From a checkpoint of a small transformer trained on Wikipedia: 164M parameters.
Each number is 128 + 24 x the weight over its row's rms, rounded and kept within 0 to 255. Layers, rows and columns count from 0. The size above them is the row's rms in percent of the matrix's.

# layer 5 MLP down, 896x3584, rms 0.0215, rows 0-104, columns 1216-1279
size [101  90 117 109 107 120  96  99  90  95 108 111 103  94  98  90  90  96  97  94  99  92  98 101  97 102  95 111 101  98 103  94  98 100  93  98 102 101 105 102  98  98 103 101  95 103  94 100 101  99 100  97  93 101 106  98 105  97  96  94 103 100 102  89  99  99 103  95  95  96  93  97 106  99 102  96 106 104  99 106 103  95  95 100 102 106 103 105 102 100 101  99 103 100  93  93  97 100 102 105 102 101  95 101 103]
[[114 135  73  96 110 135  98 115 133 115 135 118 135 125 131 125  93 125 109 114 141  81 159 128 117 143 118 144  96 125 170 145 152 151  86  64 150 128 128 118 154  84 134 141 122  84 119 119  87 159 129 106 127 133 113 133 124 146 138 202 123 143 135 133]
 [ 89 135 123 112 126 137 103 132 133  81 153 145 106 118 100 114 129 145 128 104 108 113 144 129 139 125 111 124 133 102 180 142 122 159  75 150 123 125 123 145 188 107  83 104 119  95 122 147 129 173 117 134 156 141 122 133 143 145 132 174 104 157 136 136]
 [120 118 114 152 163 110 108 156 135 168 134  93  98 126 172 130 120 134 138 152 108 148 137  88 150  94 163 102 108 126  95  68 110 114 136 135 123 117  96 149 152 140 164 133 133 148 114 153 121 114 137 124 139 124 138 122 130  90 133  97 158 109 128 124]
 [167 113 169 132 110 143 124 104 109 100 158 124 152 115 116 153 120 143 121 136 110 118 107 136 129 126 131 168 138 130 138 131 104 122  91  60 124 111 131 110  91 133 147 134 166 118 135 118 186 123 121 138 130 133 129 123 132 167 146 137 156 123  90  85]
 [123 136 108 109 120 176 149 150 141 107 132 122 139 114 140 151 172  83  99 107 178 143 156 137 134 113 120 167 108 122 155 141 131 164 124 132 125 133 148 118 138  73 161 151 140 146 109 134 139 124 125 123 137 145 148 103 138  97 102 147 147 116 143 156]
 [150 129 137 126 112 120 129 127 114 126 128 110 118 138 173 142 159 106 126 186 163 127 136 124 121 141 133 134 108 143 128 102 175 100 128 116 111 108 109 122 120 130 118 125 134 137 160 132 150 114 113 135 118 135 128 116 134 110 151  66 152  68 147 121]
 [135 123  59 117 110 101 135 147 141 123 109 103 132 151 124 124 142 119 134 103 169 142 138 116 128 168 101 108 109 146 100 112 110 135 152 155 132 111 110 126 128 106 136 140 155 140  89 121  87 130 112  88  91 119 125 170 126 113 137 106  65 163 112 139]
 [108 152  99 140  88 131 117 125 138 144  95 117 117 125 175 153 140 107 142 153 128 134 144 197 141 107 147 128 140 148 146 196 122 118 136 141  98 110 113  89 131  89 118 125 130 162 131 155 114  73 131  93  99 116 102 130 154 124 132  53 143  70 126 109]
 [145 102 123 121 163 132 146 142 158  81 129 127 186 140 104 105 142 150 125 108 129 120 133  99 135 147  90 134 142 110 187  77 134 175 117 146 134 143 147 160 110 106 134 146 120  96 139 116 138 148 122 128 168 120 114 170 116 151 101 131 139 135 151 150]
 [141 120 131 135 114 100 136 144 129 143 120 140 105 123 142 143 134  91 109 119 112 144 154 135 131  97 147 115 129 138  84 150 113 132 140 191 123 126 121 114 112 146 120 133 128 155 132 137 116 116 118 139  36 104 126 153 127 115 110  45 130  91 152 131]
 [126 124 146 119 142 171 136  78 100 106 127 144 112 142 133 111  98 156 120 101 129 114 136 108 124 164 113 137  98 121 126 143  97 149  90 123 136  96 194 124  98  87 107 136 146 112 101 124 111 174 125 127 130 150 113  93 123 163 132 144 129 148 105 126]
 [117 135 132 115 129 151  94 110 124 188 161 104 108 118 155 139  97 147 134  93 132 121  80 185 117 121  78 133 156  71  94 118 160 121 171  85 112 120 104 144 129  75 112 104 142 122 141 146 102 140 118 147 105 128 126 140 123 131 147 107 105 160  91 119]
 [101 113 147 132 168 169 116 136  76  83 105 139 130 126 134 124 160 141 114  98 111 128 164 160 145 120  99 130 117 182 144 136 145 103 147 115  85 144 144 191 146 120 149 129 145 107 107 101 111 117 136 104 130 106 172 123 130 110 126 144 138 152 128 170]
 [ 98 142 121 146 129 137 103 156 120 118 128 129 118 131 151 135 141  90 133 131 115 125 117  93 166 110 151 127 163 101  82 147 165 100 117 146 143 130 141 133 127  86 163 127 106 151 146 103 114 147 116 150 146 133 157 159 117  86 111 178 112 117 143 181]
 [147 129 132 121 135 117 141 154  97 177 110 129 161 138 146 150 123 153 131 143 154 124 109 137 154 116 136 155  95 110 139 131 103  95 161 127 171 155 126 115 155 142 112 160 113 127 129 121 145 102 116 115 125 116 145 140 153 107 158 114 147 108 144 109]
 [ 85 109  91 123 126 159 154 103 106 137 155 112 100 108 125 105 122 136 137 115 118  94 150 162 107  95 184 111 144 142 125 149 135 149 127  99 125 175 140 121 132 140 136 145  89  85 124 134 139 109  90  97 130 128  89 133 122 140 165 127 141 129  98 116]
 [133 110 150 114 161 154 145 119 127 138 149 131 155 113 145 119 162 120 131 140 176 135 133 123 113  91 117 117 125 104 148 106 116 130 130 157 105 115 168 133 174 130  98 147 127 125 136 149 140 145 122  90 101 172 105  79  91 139 153 143 111 162 130 151]
 [103 170 116 139 110 143 129  82 133 130 127 119 128 125 131 155 134 166 111 151 141 132 142 119 112 131 113 122 154 143 152 119  93  85 105 142 112 134 108 101  94 125 113 107  88 124 132 133 137 142 155 163 112 153 144 157 108 106  96 122 153 173 116 105]
 [107 126 136 125 105 114 140 156 122  94 144 114 124 192 163 165 137 147 138 142 131 125 157 114 105 139 128 115 110 114 132 111 102 125  85 138 126 126 128 133 148  65 111 128 123 108 138 172 111  92 126 155 122 138 127 107 177 142 137  88 122 103 115 149]
 [128 128 141 105 128 112 131 152 111 146 136 119 127 146 130 158 106 117 102 104 112 123 127 130 153 169 118  75 108 134 113 114 121 170 181 130  82 118  99 110 130 107 147 116 141 104 124 115 113 147 139 101 134 142 127  79 150 148 139 127 141 120 117  80]
 [130 160 143 155 126 114 132 132 106 113 119 114 118 102 122 131  96 144 130 134 115 159 114 132 145 105 135 108 152 114 115 179  98 185 135 144 133 129 134  88 114 132 132 147 181 139 160 178 144 136 126 153 129 112 134 177 137 123 142 115  96 110 163  72]
 [110 125 116 114 126  78 127 141 126 123 139 154  83 171 117 166  78 180 102 115 143 148 132  89 128  67 146 133 167 130 159 116 124 104 141 123 138 123 118 135 154 125 111 110 128 151 200  90 143 109 120  86 134 138 112 118 126 122 124 136 131 105 165 118]
 [147 105 128 187 138 107 132 183 118 145 147 111 129 141 100 140 123 130 113 154 133 119 138  72 117 157 107 119 125 128 135 141 141 131 129 120 154 107 143 114 102 125 114 130 158  72 100 167 165 112 166 125 110 115 120 128 133 149 177 134 132  89 134 122]
 [131 121  60 123  86 123  95 132 139 126  96 150  79  88 127 114 125 117 122 116 116 140 137  58 144 166  75 135 136 169 119 139 115 100 139 187 124 125 115 115 124  92 128 130 123 131 114 150 113 137 165 107 140 149  92 140 117  78 123 109 159 130 147 112]
 [128 119 143 144 106 176 121 105 130 104 138 165 110  92  69 136 143 100 151 116 135 106 165 157  83 122 154 161 147 100 129 137 148 122 143 125 108 134 132 126 109 130  94 153 133  98 140 133 129 154 116 147 134 139 127 170 110 100 119 130 141 110 107 145]
 [133 141 132 164 136 141 136 117 116  88 152 104 138 105 127  76 156 139 143 113 137 168 154 132 107  71 144 130 139 146 126 142 107 114 132 157 147 122 120 195 107 106 137 137 150 147 140 141 136 119 153 129 118 152 129 152 155 132 139 116 123 118  80 112]
 [128  98 159 127 124 118 110 147 166 101 107 163 144 144 135 116 150 143 103 120 108 142 113  77 115 147 125 112 175  99  97 128 118 147 125 131  82 144 107  91 145 133  95 101 150 128 118 153 111 147 111 119 124 155 137  99 136 109 144 170 125 117 153 143]
 [115 162 151 118 126 141 124 134 143 177  95 154 140 142 128 144  95 110 136 125 155 120 132 134 157 147 121 106 103 106 129 131 145 199 111 141  81 113 121 110 125  68 111 142 115  84 128 113 140 163 138 125 117 111 131 130 152 102 121 114 113 134 121  83]
 [136 117  95  97  84 137  91 123  95 137  97 148 157 133 165 106 120 109 119 130 197 109 148 123 111 111 140 105 106 127 120 135 153 121  96 112 146 118 110 155 156 123 118 124  94 127 117 130 122 144 105 157 124  75 144 103 171 104 175 124  92 131 123 103]
 [146 114 114  97 172 144 113 134 130 111 101 114 165 160 133 121 131 140 118 112 139 140 144 138  90  84 167  90 119 115 106 131 114 121 151 164 138 120 136 130 156 110 125 135 130 120 139 102 138 148 111 112 148  84 139  95 143 122  81 140 103 114 178 157]
 [177 137 118 118 148  76 111  71 128 120 128 142  88 104 137 149 126 121 137 127 142 141 129 120 163 118 103 113 145 107 177 120 163 157 144 112 148 123 118 129 123 128  90  86 178 173 104  83 108 129 153 114 140 103 154 145 159 149 125  92 113 144  99 134]
 [124 137 134 133 130 103 115 133 105 121 110 110 167  94  94 121 184 114 149 117 112 138  96  76 136 177 142 127 110 141 187 113 148 134 157 130 136 147 154 108  80 126 106 118 136 116  73 108 142 130 113  66 128 136 139 150  97 160 106  95 123 148 113 117]
 [107 108 155 142 133 109 113 138 118 120  91 115 130 138 137 119 137 155 124 120 157 142 151 100 131 127 104 157  90 178 139 105 176 117 152 120 118 137 140 133 126 150  96 117 135 146 152  82 107 116 107 132 111 109 126 103 103 137 124 138  93 161 112 125]
 [136 110 160 116 127 156 108 155 133 127 146 125 131 112 168 140 138  96 139 103 168 152 160 167  92 140 131 107 149 110 109 119 131 115 165 111 142 120 164 156  92 112 142 145 111 111 103 138 109 128 133 132 102 121  74 102 126  97 138 151 144 129 107 150]
 [132 138 114 113 169 156 117 144 130 110 146 149 167 147 165 147 115 122 125 130 106 157 187 129 107 134 142 158 123 127 101 138 100 122 122 106 148 154 128 157 134 149 111 123 125 115 140 116  92 139  87 185 120 169 125 116  94  92 124 161 141 133 173 125]
 [112 102 141 113 151 120 106  77 146 115 144 130 121 113 103 120  94 100 151 101 133 109 154 115 127 110 134 107 135 118 143 137 120 110 108 124 143 127 153 128  89 147 128 157 143 115  88 114 151 114 142 122 115 132 123 124 117 104 145 122 131  96 100 100]
 [107 162 139  89 119 135  93  86 106 109 134 118 109 123 147 104 122  99 112 110 144 105  97 139 122  69 139 127 158 136  97 101 116 132 175 142 106 108 113 122 135 140 118  83 149 136 160 105 119 142 141 122 135 120 185 173 139 143 101 138 141 121 109 118]
 [162 132 144 118 137 147 126 128 104 120 157 122 163 143 118 108  92 186 132 137 118 112 164 149 148 153 146  70 129 120 135 143 117 131 125 145 119 107  98 121 129 105 118  95 102 137 151 157 140 153 141 124 137 117 105 132 112  93 141  97 101  87 116 127]
 [155 112 112 130 119  92 146 145 162 153 116 120 140  86 112 137 125  95 122 136 167 135 120 163 135 201  97 117 112 136 142 129  97 127 100 137 146 134 172 159 138 126 149 163  90 118 130 136  99 146 140 153 145 135 119 144 125 169 151 178 126 130  95 154]
 [143 121 114 144 117 101 137 143 103 134 157 162 146 106 100 116 107 109  85 118 129 103 154 120 132 146  94 150 121 123 134 155 177 124 108 100 166 131 121 141 112 103 108  89 125 115 136 146 103 145 169 161 116  98 159 108 110  99 103 139 116 184 137 118]
 [124 129 112  81 142 103  93 173 149 189 155 118 208 174 144 128 146 128 130  80 133 111 118 129 115 102 139 138 116 132 118 134 116 124  74 120 108 150 127 122 141 127  99 156 156 133 169 133 138 145 162 124 159 139 114  85 160 127 173 112 158 160 142  58]
 [101 135 133 125 131 107 123 158 162 131 105 128 117 136 144 104 138  64 161 128 183 119 134 142 110  98 132 147 124 106 102 132 142 137 142 124 115 142 129 130 177 102 158 139 120  84  87 154 134 144 148 156 126  97  99 138 123 140 142 132 143 163 144 149]
 [128 115 161  76 110 186 131 149 115 129 119 104 138 177 108 134 116 146 127 113 105 142  96  94 137 153 136  99 117 150 120 133 156 160 112 144 126 130 142 108 141 109 155 135  99 145 142 154 160 141 142 100 155  67 133 134 139 137  92 157 129 127 139  94]
 [130 115 124 104 181 105  61 175  84 126  94 131 158 111  72 118 117 121 163 168 120 147 159 130 169 185 130 146 126 112 105 143 166 111 136 116 159 135 103  99 110 132 104 126 144 153 142  94 137 136 136 143 118 143 111 147 113 145  83 129 152  81 159 160]
 [120 114 117 108 169 199  95 108 122  95 130 113 131  91  95 151 117 114 152 141 150 147 142 109 133 132 119 149 116 112  84 120  86 137 119 115 122 132 129 105 107 120 138  86 114 132 113 138 140 121 167 127 109 165 132 132 167  72 133 131 152 132 113 141]
 [155 156 185 113 110 136 112 115 143 142 117 150 134 131 129 121  83 100  94 132 190 116  97 155 113  99 136 150  92 133  97 140 155 134 160 120 140 105 158 105 142 121  95 105 150 120 155 166 106 125 189 126 133 119  95  99  88 112 196 129 112 145 157  93]
 [120 141 110  61 141 111  93 115 130 172 138 121  83 167 145 117 116 159 129 135 124 105 109 137 133 117 115 142 131 110 114 111  90 124 133 122 110 150 193 109 118 143 125 167  91 157 118 112 141 129 168 123 144 129  81 111 149 122 127 112 140 112 171 120]
 [142 119 117 130 172 163 140 102 128 121 142 130  81 137  78 121 123 143 159 109 105  94 152 160 149 108 134 135 134 128 104  97 118 106 123 110 175 124 168 142 139 123 164 110 117 140 106 147 116 135  92 125 123 159 109 119 168  99 176 147 125 126 160 150]
 [111 103 156 123 134 126 103 183 143 115 155 160  72 129 140  96  93  96 159 105 148 118 126 138 135 169 117 102 141 127 125 128 105 109 112 129 133 106 140 132 124 134 151 170  68 167 133 107 146 121 122 116 120 110 126 157 132 119 160 139  82 154  91 126]
 [110 132 144 100 122 148 118  88 145 180 138 123 146 153 141 144 145 118 172 119 140 128 129 111 134 105  92 132 114 101 161 143 134 102 109 132 109 151 122 151 139 143 133 116  77 106 106 108 127 148 138 125 132 141 150 130  63 144 129 127 114 115 158  98]
 [100 165 148 141 144 106 190 132 168 111 137 116 145 139 106 134 150 122 116 118 138  83  67  79 116 145 120 112 103 111 106 169 135  73 115 142  94 104 164 119  91 126 114  84 109 112 132 111 130 121 145 142 161  75 118 131  93 140 114 110 140 142 149 128]
 [145  82 112 127 117 129 128 136 138 133 127 157 113 146 102 122 148 136 172 130 118 142 119 103 159 137 157 145 126 107 139 197 164 128 131  83 145 112 152 106 132 126 143 135 114 124 129 125 112 134 140 142 131 126 153 185 130 137 111 166 126 104  70 158]
 [100 136 181 132 127 117 103 103 125 145 159 112 169 155 113 102 133  94 135 111 160 153 148 156  95 136 195 163 124 130 101  98 130 172 113 174 127 151 140 130 134 106 126 139 133 126 121 144 142  79  88 154 120 132 151 110 115 143 107 165 122 122 166 124]
 [ 68 106 116  96 112 149 131 103 162 153 118 158 117 149 127 149 165 121 119 132 131  99 139  73 126 145 148 140 136 109 136  91 148 116 106 121 101 148 108 115  80 130 130 130 123 120 134 110 176 134  89 135 115 126 112  80 159 193 124 127 131 149 125 194]
 [155  91 139 130 154 112 104 165 116 143 176 148 105 152 138 101 146 108 144 108 166 145 118 156 139 116 151 134 137 138 102 141  72 143 139 100  74 161 119 130 132 179 127 117 157 107 143 107 138 133 110 151 114 137 145 137 116  90 105  96 135 110 134 155]
 [138 129 135 124 131 136 182 134  99 118 140 108 119 108 173 130 165 149 118 150 104 134 152 121 132 172 143 131 175 131 107 118 167 138 154 152 131 116 138 132 141 123 122  93  98 109 122 111 129 140 120 132 126 146 152 108 102 153 138 159 160 168 133 125]
 [110 128 129 106  76 120 165  92  99 154  74 119 108 113  96 137 135 112  84 148 117 169 118 188 114 115 104  84 139 144 152 153 115 134 144 128 143 133 161 136 120 109 142 151  64  95 101 144 129 105 124 129 139 152 157 102 164 132 134 128 152 140 135 125]
 [137 111 130 153 117 155 127 103  92 119 163 116 179 138 143 122 111 116 146 143 134 116 153  88 157 103  62 115 146 138 108 127  96 104  83 128 124 123 122 126 156 132 106 124 159 112  69 160 142 109 126 127 149 142 128 150 107 138 131 156 153 146 153 120]
 [157 103 163 128 151 117  90 132 128 137 139 141 112  92 133 115 143 153 122 116 105 124 115 181 154 168  95 156 137 117 149 117 174 160 128  93 141 151 124 142 137 114  91 103 104 106 122 150 108  97 141 146 101 116 143 159 125 167 117 157 154 121 122 130]
 [124 127 136 149 142 111 176 130 120 113 139 113 126 112 145 113  59 151 131 159 109 102 136 166 103 132 125 152  91 133 138 124  94 102 109 107 134 112 113 154 195 119 137 148 152  91 122 111 128 152 100 163 142 130 180 112 135 124 138  80 115 128 119 149]
 [ 98 150 161 112 141 153 126 141 150 120 123 185  88 147 165 157 128 138 114 108 104 171 108 140 137  92 112 159 117 151 135  95  98 139 116 134 159  97 124 115 121 134 122 145 124 111  76 139  92 123 106 150 123 114 133  91 150 128  86 127 138 107 110 123]
 [114  95 123 149 131 138 165 113 146 117 118 151 144 143 136 155 129 125 119 120 131 120 163 141 139 129  75 124 116 140 144 150 133 175 101 127 114 121  96 108 148 139 110 152 135 105 127 109 140 139 138 140  88 126 138 120 161 132 137 115 129 150 114 124]
 [129 119 173 120 130 131  91 112 127 100 192 125 144 126 134 119 143 129 114 134 155 139 123  96 133 108 155 135 137 120 150 173 127 142 135 102 115 131 178 136  96 110 108 141 173 120 154 140 125 163 121 120 138 143 116 183 111 171 149 114 131 101 112 136]
 [145 138 132 100 123 150 142 108 145  92 146  71 153 132 117 137 118 147 110 165 126 131 129  86 149 154 136 146 163 132  27 131 166 131 145 106 139 169 159 108 136 108 117 169 132 167 128 170 136 131 170 118 118 116 109 101 158 129 158 169 151 137 121 152]
 [149 116  98 158 131 116 135 155 106  97  95 162 117 116 149 142 115 138 115  99  87 141 131  90 131 120 127 140 147  82 146 118 134 149 139 116 118 123 108 130 127  99 117 115 174 110  95 152  98 110 126 159 103 109  96 123 137 115 114 110 117 166 121 129]
 [ 96 130 112 189 109 142 130 127 112 126  94 135 109 146 114 121  88  99 147 112 148 140 141 134 156  87 153  95 110 154 141 134 153 107 150 127  88 118 142 122 134 160  74 137 115 121 128 155 132 144 109 111 171 107  91 147 111 157 148 120 117 170  90 213]
 [148 131  99 170  99 104 127 150 126 133  95 125  98 107  90 145 129 148 124 151 141 119 132 161 112 119 172 109 108 110 118 145 117 137 112 121  83 145  62 108 152 146 114 126 133 130 170 130 150 119 159 186 108 105 114 199 120  95 110 108 115 112 164  96]
 [106 119 158  84 146 152 129  98 118 150 166 134 127 155 133 120 107  82 139  99 123 130 140 113  88 117 170 164 105 151 132 167  79 113 175 105 128 102 133 113 156 118 101  96 101 137 118 176 122  69 123  77 131 145 116 110  84 169 133 116 107 103 123 151]
 [ 94 143 139 138 121 157 140 155 161 116 147 133 168 119 147 141 121 108 149 109 121  70 166 167 150 120 154  84 130 146 157 119 139 147 149 113 151 134 105 141 150 163 144 203  79 137 123 110 117 129 122 134 107  66 131 123 111 144 150 153 123 112 119  98]
 [161 148 151 168 140 147 137 118 133 113 127 137 194 119 122 148 218  99 120 127 133 138 152 127 106 160 132 108 140 185 115 162 124 106 159 125 154 107 141  74 122  96 113 122 148  99 101 129 114 123 164 132 111 107 118 150 103 114 122 112 126 126 156 110]
 [118 126 154  97 132 122 160 131 134 139 152 158 110 108 120 129 155 139 133 132 132 122 102 124 142 133 130 134 164 130  96 131 120 106 111 111 128 107 169 125 132 157 129 111 126 133 157  91 136 112  95 168 141 137 119 145 134 124 185 157 141 137 150 110]
 [137 104 128 168 174 141  88 134 127 103 128 171 136  78  96 153  93 133 103 119 142  88 127 136 116  95 102 142 141 123 146 142 121 110 111 118 127 156 109 196  91 164  85 123 110 107 124 138 109  97 145 186 137 118 133 141 144 157 135 140 106 135  98 130]
 [131 133 108 124 136 168 141 113 168 135 148 135 112 157  56  95 132 146 129 130 123 124 135 137 145 136 124 157 182 130 123 132 104 108  52 124 131  84 105  88  98 120 128 163 137 115 141  78 107 142 102 141 111 113 119 119 147 132 137 119 147 112 146 145]
 [ 97 148 129 155 124 120 126 135 158 162  62 123  75 138  98 124  86 140  92 135 123 115 104 102 100 140 147 113 142 156 179 147 146 132 132  82 129 159 127 152 132 139 150 163 155 125 150 133 101 122 125 154 137 140 139 142 138 152 105 178 141 127 102 140]
 [178  99 126 125  92 123 127 147  82 149 170  74  87 114 145 139 104  95 124 101 128 144 115 122 128 145 134 115 129 124 130 119 117 186 106 145 102 131 158 123 138  92 195 162 137 112 130 118 147 127 123  74 124  87 129 109 142  95  90 133 119  99 128 130]
 [108 139 113 146 124 131 191 154 137  95 100 164 141  85 151 140 128 137 164 129  72 152 146 178 114 143 146 149 141 139 102 151 137 159 127 142  87  96 169 117 107 138 105  97 185  88 110 113 117 100 124 196 100 133 135 125 100 127 140 115 137 137 197 133]
 [ 95 112  93 145 136 119 101 161 123 120 163 139 130 108 130 139 111 145 123 125 131 152 142 151 123 138 144 129 163 115 128 139 144 173 107 127 140  97 150 105 140 112 130 107 139 141 150 137 137 108 117 119 134 131 103 103 123 140  87 132 161 168 112 109]
 [132 111 105 126 130 173 120  96 121 100 124 121 132 129 168 128 125 118 130 106  96  97 140 141 159  73  92 161 137 118 148 117  95 133 145 134 103 153 146 102 108 127 138 111 137 116 132 148 128 137 105 150 110 118 115  95  94  98 144 138 144 123 130 134]
 [112 143 133 153 142 111 131 113 132 156 115  86 140 134 158 110 137 109 168 156 121 144 105 112 124 177 131 111 146 127 125 112 140 122 136 131 120 130 114 117 139 120  93 149  94 151 124  83  92 130 117 166 144 148 169 129 125 132 142  92  68 117 150 121]
 [155 156  90  65 152 161 100 184 129  92 135 129 169 122 130 106  95 161  66 113 144  81  92 124 112 132 131 129 117 162 105 148 135 159 122 107 130 136 167 114 109 123  79 148  81 120 142 116 128 165 123 136 123 105 134  73 131  97 141 120  66  95 147  79]
 [120  80 125 126 149  82 132 102 128 141 112 109 151 123 125 114 156  99 114 132 142  96 144  58 150 127 157  76 181 114 116 113 151 152 135 168 109 175 156 130 140 112 140 142 149 175 116 143 112 131 116 129 112 158 157 152 156 130 149 128 146 107 115 155]
 [ 55 193 121 125 102 127 159 193 116 153 138 155 115  91 118 117  98 114 109 151 159 136 126 153 121 144 128 147 142 120 122 158 125  96 130 140 142 103  92 113 157 141  97 121  64 108 125 120 132 114 127 134 118 124 117 146 137 162 106 184 120 146 128 138]
 [143 138 119 130 102 139 115  76 124 143 137  90 118 124 164 148 106 127 141 131 145 145 154 156 139  87 108  79 142 137 108 140 110 128 100 117 155 163 117 150  87 149 161 105 150 137 132 135 119 118 166 108  98 146  91 105 103 127 143 106 139  88 149 112]
 [101  82  99 158 116 130 145  94 146 154  92 130 150 112 127 113 152 108 111 124  96  92 156 131 111 108  71 135 116  99 154 150 129 130 138  76 125  83 110 135 113 114 149 107  69 166 105 157  97 139 151  99 132 123 118  95 133 115 118 115 129 126 140 114]
 [106 129 168 140 107 115 132 149 161 152 121 162 153 104 156 111 151 130 108 120  36  90 128 143 119  88 130 182 186 153 161 157 150 159 182 138 139 133 103 186 122  98 127 130 112 169 100 143 142  81 118 106 155 121 147 140 120 146 137 102 129 121 175 156]
 [132 139  97 119 161 126 105 141  81 125 145 138 189 120 139 127 119 138 158 134 119 132 112 138 147 105 152 126  93  75  99 157 130 110  75 166  91 116 164 183 165 161  87 146 106 152 157 118 137 125  98 123 137 137 109 122 118 172 130 107 139  75 112 171]
 [143 135 131 135 138 153 144 133 103 113 139 148 119 116 126 105 155 127 138 115 139  97 138  79 129 133 138 110  70 139 101 133 131 119 129 100 157 142 123 137 141 126 114 119 145 122 196 139 118 144 169 108 134 173 124 140 149 147  71 132  93 137 118 103]
 [164 150 112 106 153 146 117 134 135 155 106 135 141 144 129 115  87 110 101 109  99 155 122 120 122  91 122 127 135 115 128 147 131 152 154 154 139 188 150 117 126 116 151 132 155 162 123 158 132 128 136 165 161 146 125 164 127 138 128 144 129 131  88 150]
 [140 144 122 140 111 161 142 124 122 157 127 132  76 120 121 137 115 127 142 154 110 123  93 121 126 107 136 131 119 123 119 150 140 130 102 114 161 106 194 134 132 140 114 110 178 122 132 103 149 165 117 113 113 141 111 100 162 160 180 140  88 121 137  99]
 [152 142 144 119 159 133 123 153 159  97 124 147 153 133 122 152  95 158  98  78 107 126 164 158 136 145 137 131 184 124 117 122 135 131 128 138  98 125 110 161 158 135 106 120 114 123 111 151 119 133 159 162 155 132 170 105 161 126 118 157 135 137 130 170]
 [152 138 163 131 109 140 111 140 129 105 118 108 143 138 109 120 179 100 121 179 101 141 113 127 120 140 138 157  89 116 152 159 132 129  99 120  94 117 105 123 154 102 101 109 107 189 104 174 114 162 124 165 113 138 147 167 144 147 142  89 136  72 113 129]
 [ 85 116 126  96 162 104 119 161 123 105 139 107 144 120 116 125 121  95 161 125 165 133 131 142 132 131  83 170 116 132  99 106 107 117 147 121 104 131 111 145 159 176 108 183 142 105 122 122 107 145 120 125 148 117 127 131 134 101 140 115 148 122 125 186]
 [130 126 142  64 129  63 140 104 125 123 155 119 100  92 147 107  87  80 132  80  97 165 106 164 127 191 167 132 170 166  81 114 137 188 129 109 126 108 167 159 165 117 118 100 131 144  94 179 141 118 118 122 120 131 105 182 146  90 156 148 114 117 122 132]
 [103 125 166 149 150 134 117 179 159 140 110 157 127 128  94  88 167  50  83 129 122 143 100 140 145 163  91 152 140 125 112 122 216 163 131 124 132 143 111 116 117 147 115 146 121 111 119 156 172 134 106 141 133 132 148 121  85  91 152 139 105 139 157 155]
 [ 76 152 134 100 155 109 131 167 152 172 124 138 118 155 125 116 122 125 127 153 112 131 116 138 156 106 147 127 112 136 104 133 104 154 153 128  89 132 182 105 102 118 142 108 113 138  77 128 124 127 121  98 156 115 154 117 120 127 138 141 135 108  85 130]
 [110 112 156 175 108 127 106 113 147 156 128 167 131 147 102 124 119 152 128 122 128  80 118  80 135 126 123 148 111 146 115 177 110 125  89 141 134 100 155 136 156 162 154 130 105 129 117 186 147 143 151 134 111 126 132 167 113 102  99 138 147 145 134 118]
 [132 152 112 158 143 106 108 180 126 124 101 168 132 112 100 114 149 132 104 120 112 149 146  89 128 111 147 120 150 126 118 123  90 166 147  91 121 168 133 150  99 155 128 142 149 134 121 116 134 164 134 156 128 122 139 165 129 136 150 108  94 117 143 114]
 [ 66 137 141 106 186 139 164  84 108  93 132 154 151 131 150 121 113 171 155 151 117 109 101 142 139  98 168 110  92 130 109 125 119 127 144 194 107 144 141 131 106 140 145 136 100 102 135  98 149 133 144 141 109 124 122 138 106 105 140 155 123 160 135  62]
 [ 78 123 119  96 155 190 128 170 135  94 138 149 170 116  87 148 149 161  95 135 119 161 193 109 131 136 173 126 140 117 133 125 119 129 131 129 110 110  85 113 166 113 133  82 110 115 109 137 108 130 137  80 123 110 116 118 108 116 100 181 117 123 137 154]
 [159 136 105 139 120 157 149 129 157 123  86  76  99 115 152 129 148 135 146 118 132 121 154 111 109 120  62 131 113 176 110 175 125 127 137 124 129 154 135 133 105 159 136 126 104 111 111  87 160 126 136  73 135  92 182 102 112 155 144 160 127 123  89 102]
 [102  72 140 122 164 159 105 108  97  89 133 129 145 131 128 136 128 155 133 143 122 140 105 123 138 125 125 114 109 156 124 146 154 134  94 121 198 173 129 159 117 136  91 148  86 130 113 146 144 110 117 139 134  94 129 113 135 170 112 129 101 135 135 120]
 [142 109 123 100 100 130 105 137 118 152 123 141 132  92 135 117 153 122 137 135 130  91 142 140  93 125 117 119 144 131 164 160 154  76 141 126 133  95 132 186 121  90 136 144 118  85 131 101 123 143 176 146 117 125 143 139 142 133  91 177 106 160 120 143]
 [129 129 136 126 116 102 133 123 145 120 126 180  92 123 164 103 112 126 134 161 127 101 108 140 140 147  67 159 139 144 115 135  77 111 106 114 144 129 166  96 129 143  80 105 125 136 134 115 117 116 137 134 145 100 105 152 111 150 117 123 134 151 131 156]
 [129 121 119 110 129 112 140 124  79 101 148 145 132 177  97 119 124 127 119 156 182  96 159 100 132  95 108  93 115 145 139 145 124 129 112 115 153 184 126 120 121 115 137 128 129 119 126 133 110 120  82 128 130 133 127 114 124 142 114 141  97 121 132 148]
 [114 128 125 101 134  93 152  92 126 164 165 170 152 122 164 107 156 169 146  87 127 127  94 105 117  99 154  87 131 155 112 134 120 138 128 141  88 107 110 120 107 150  83 135 124 126 175 143 114 124 132 110 128 135  97 144 138  77 177 108 133 147 149 101]]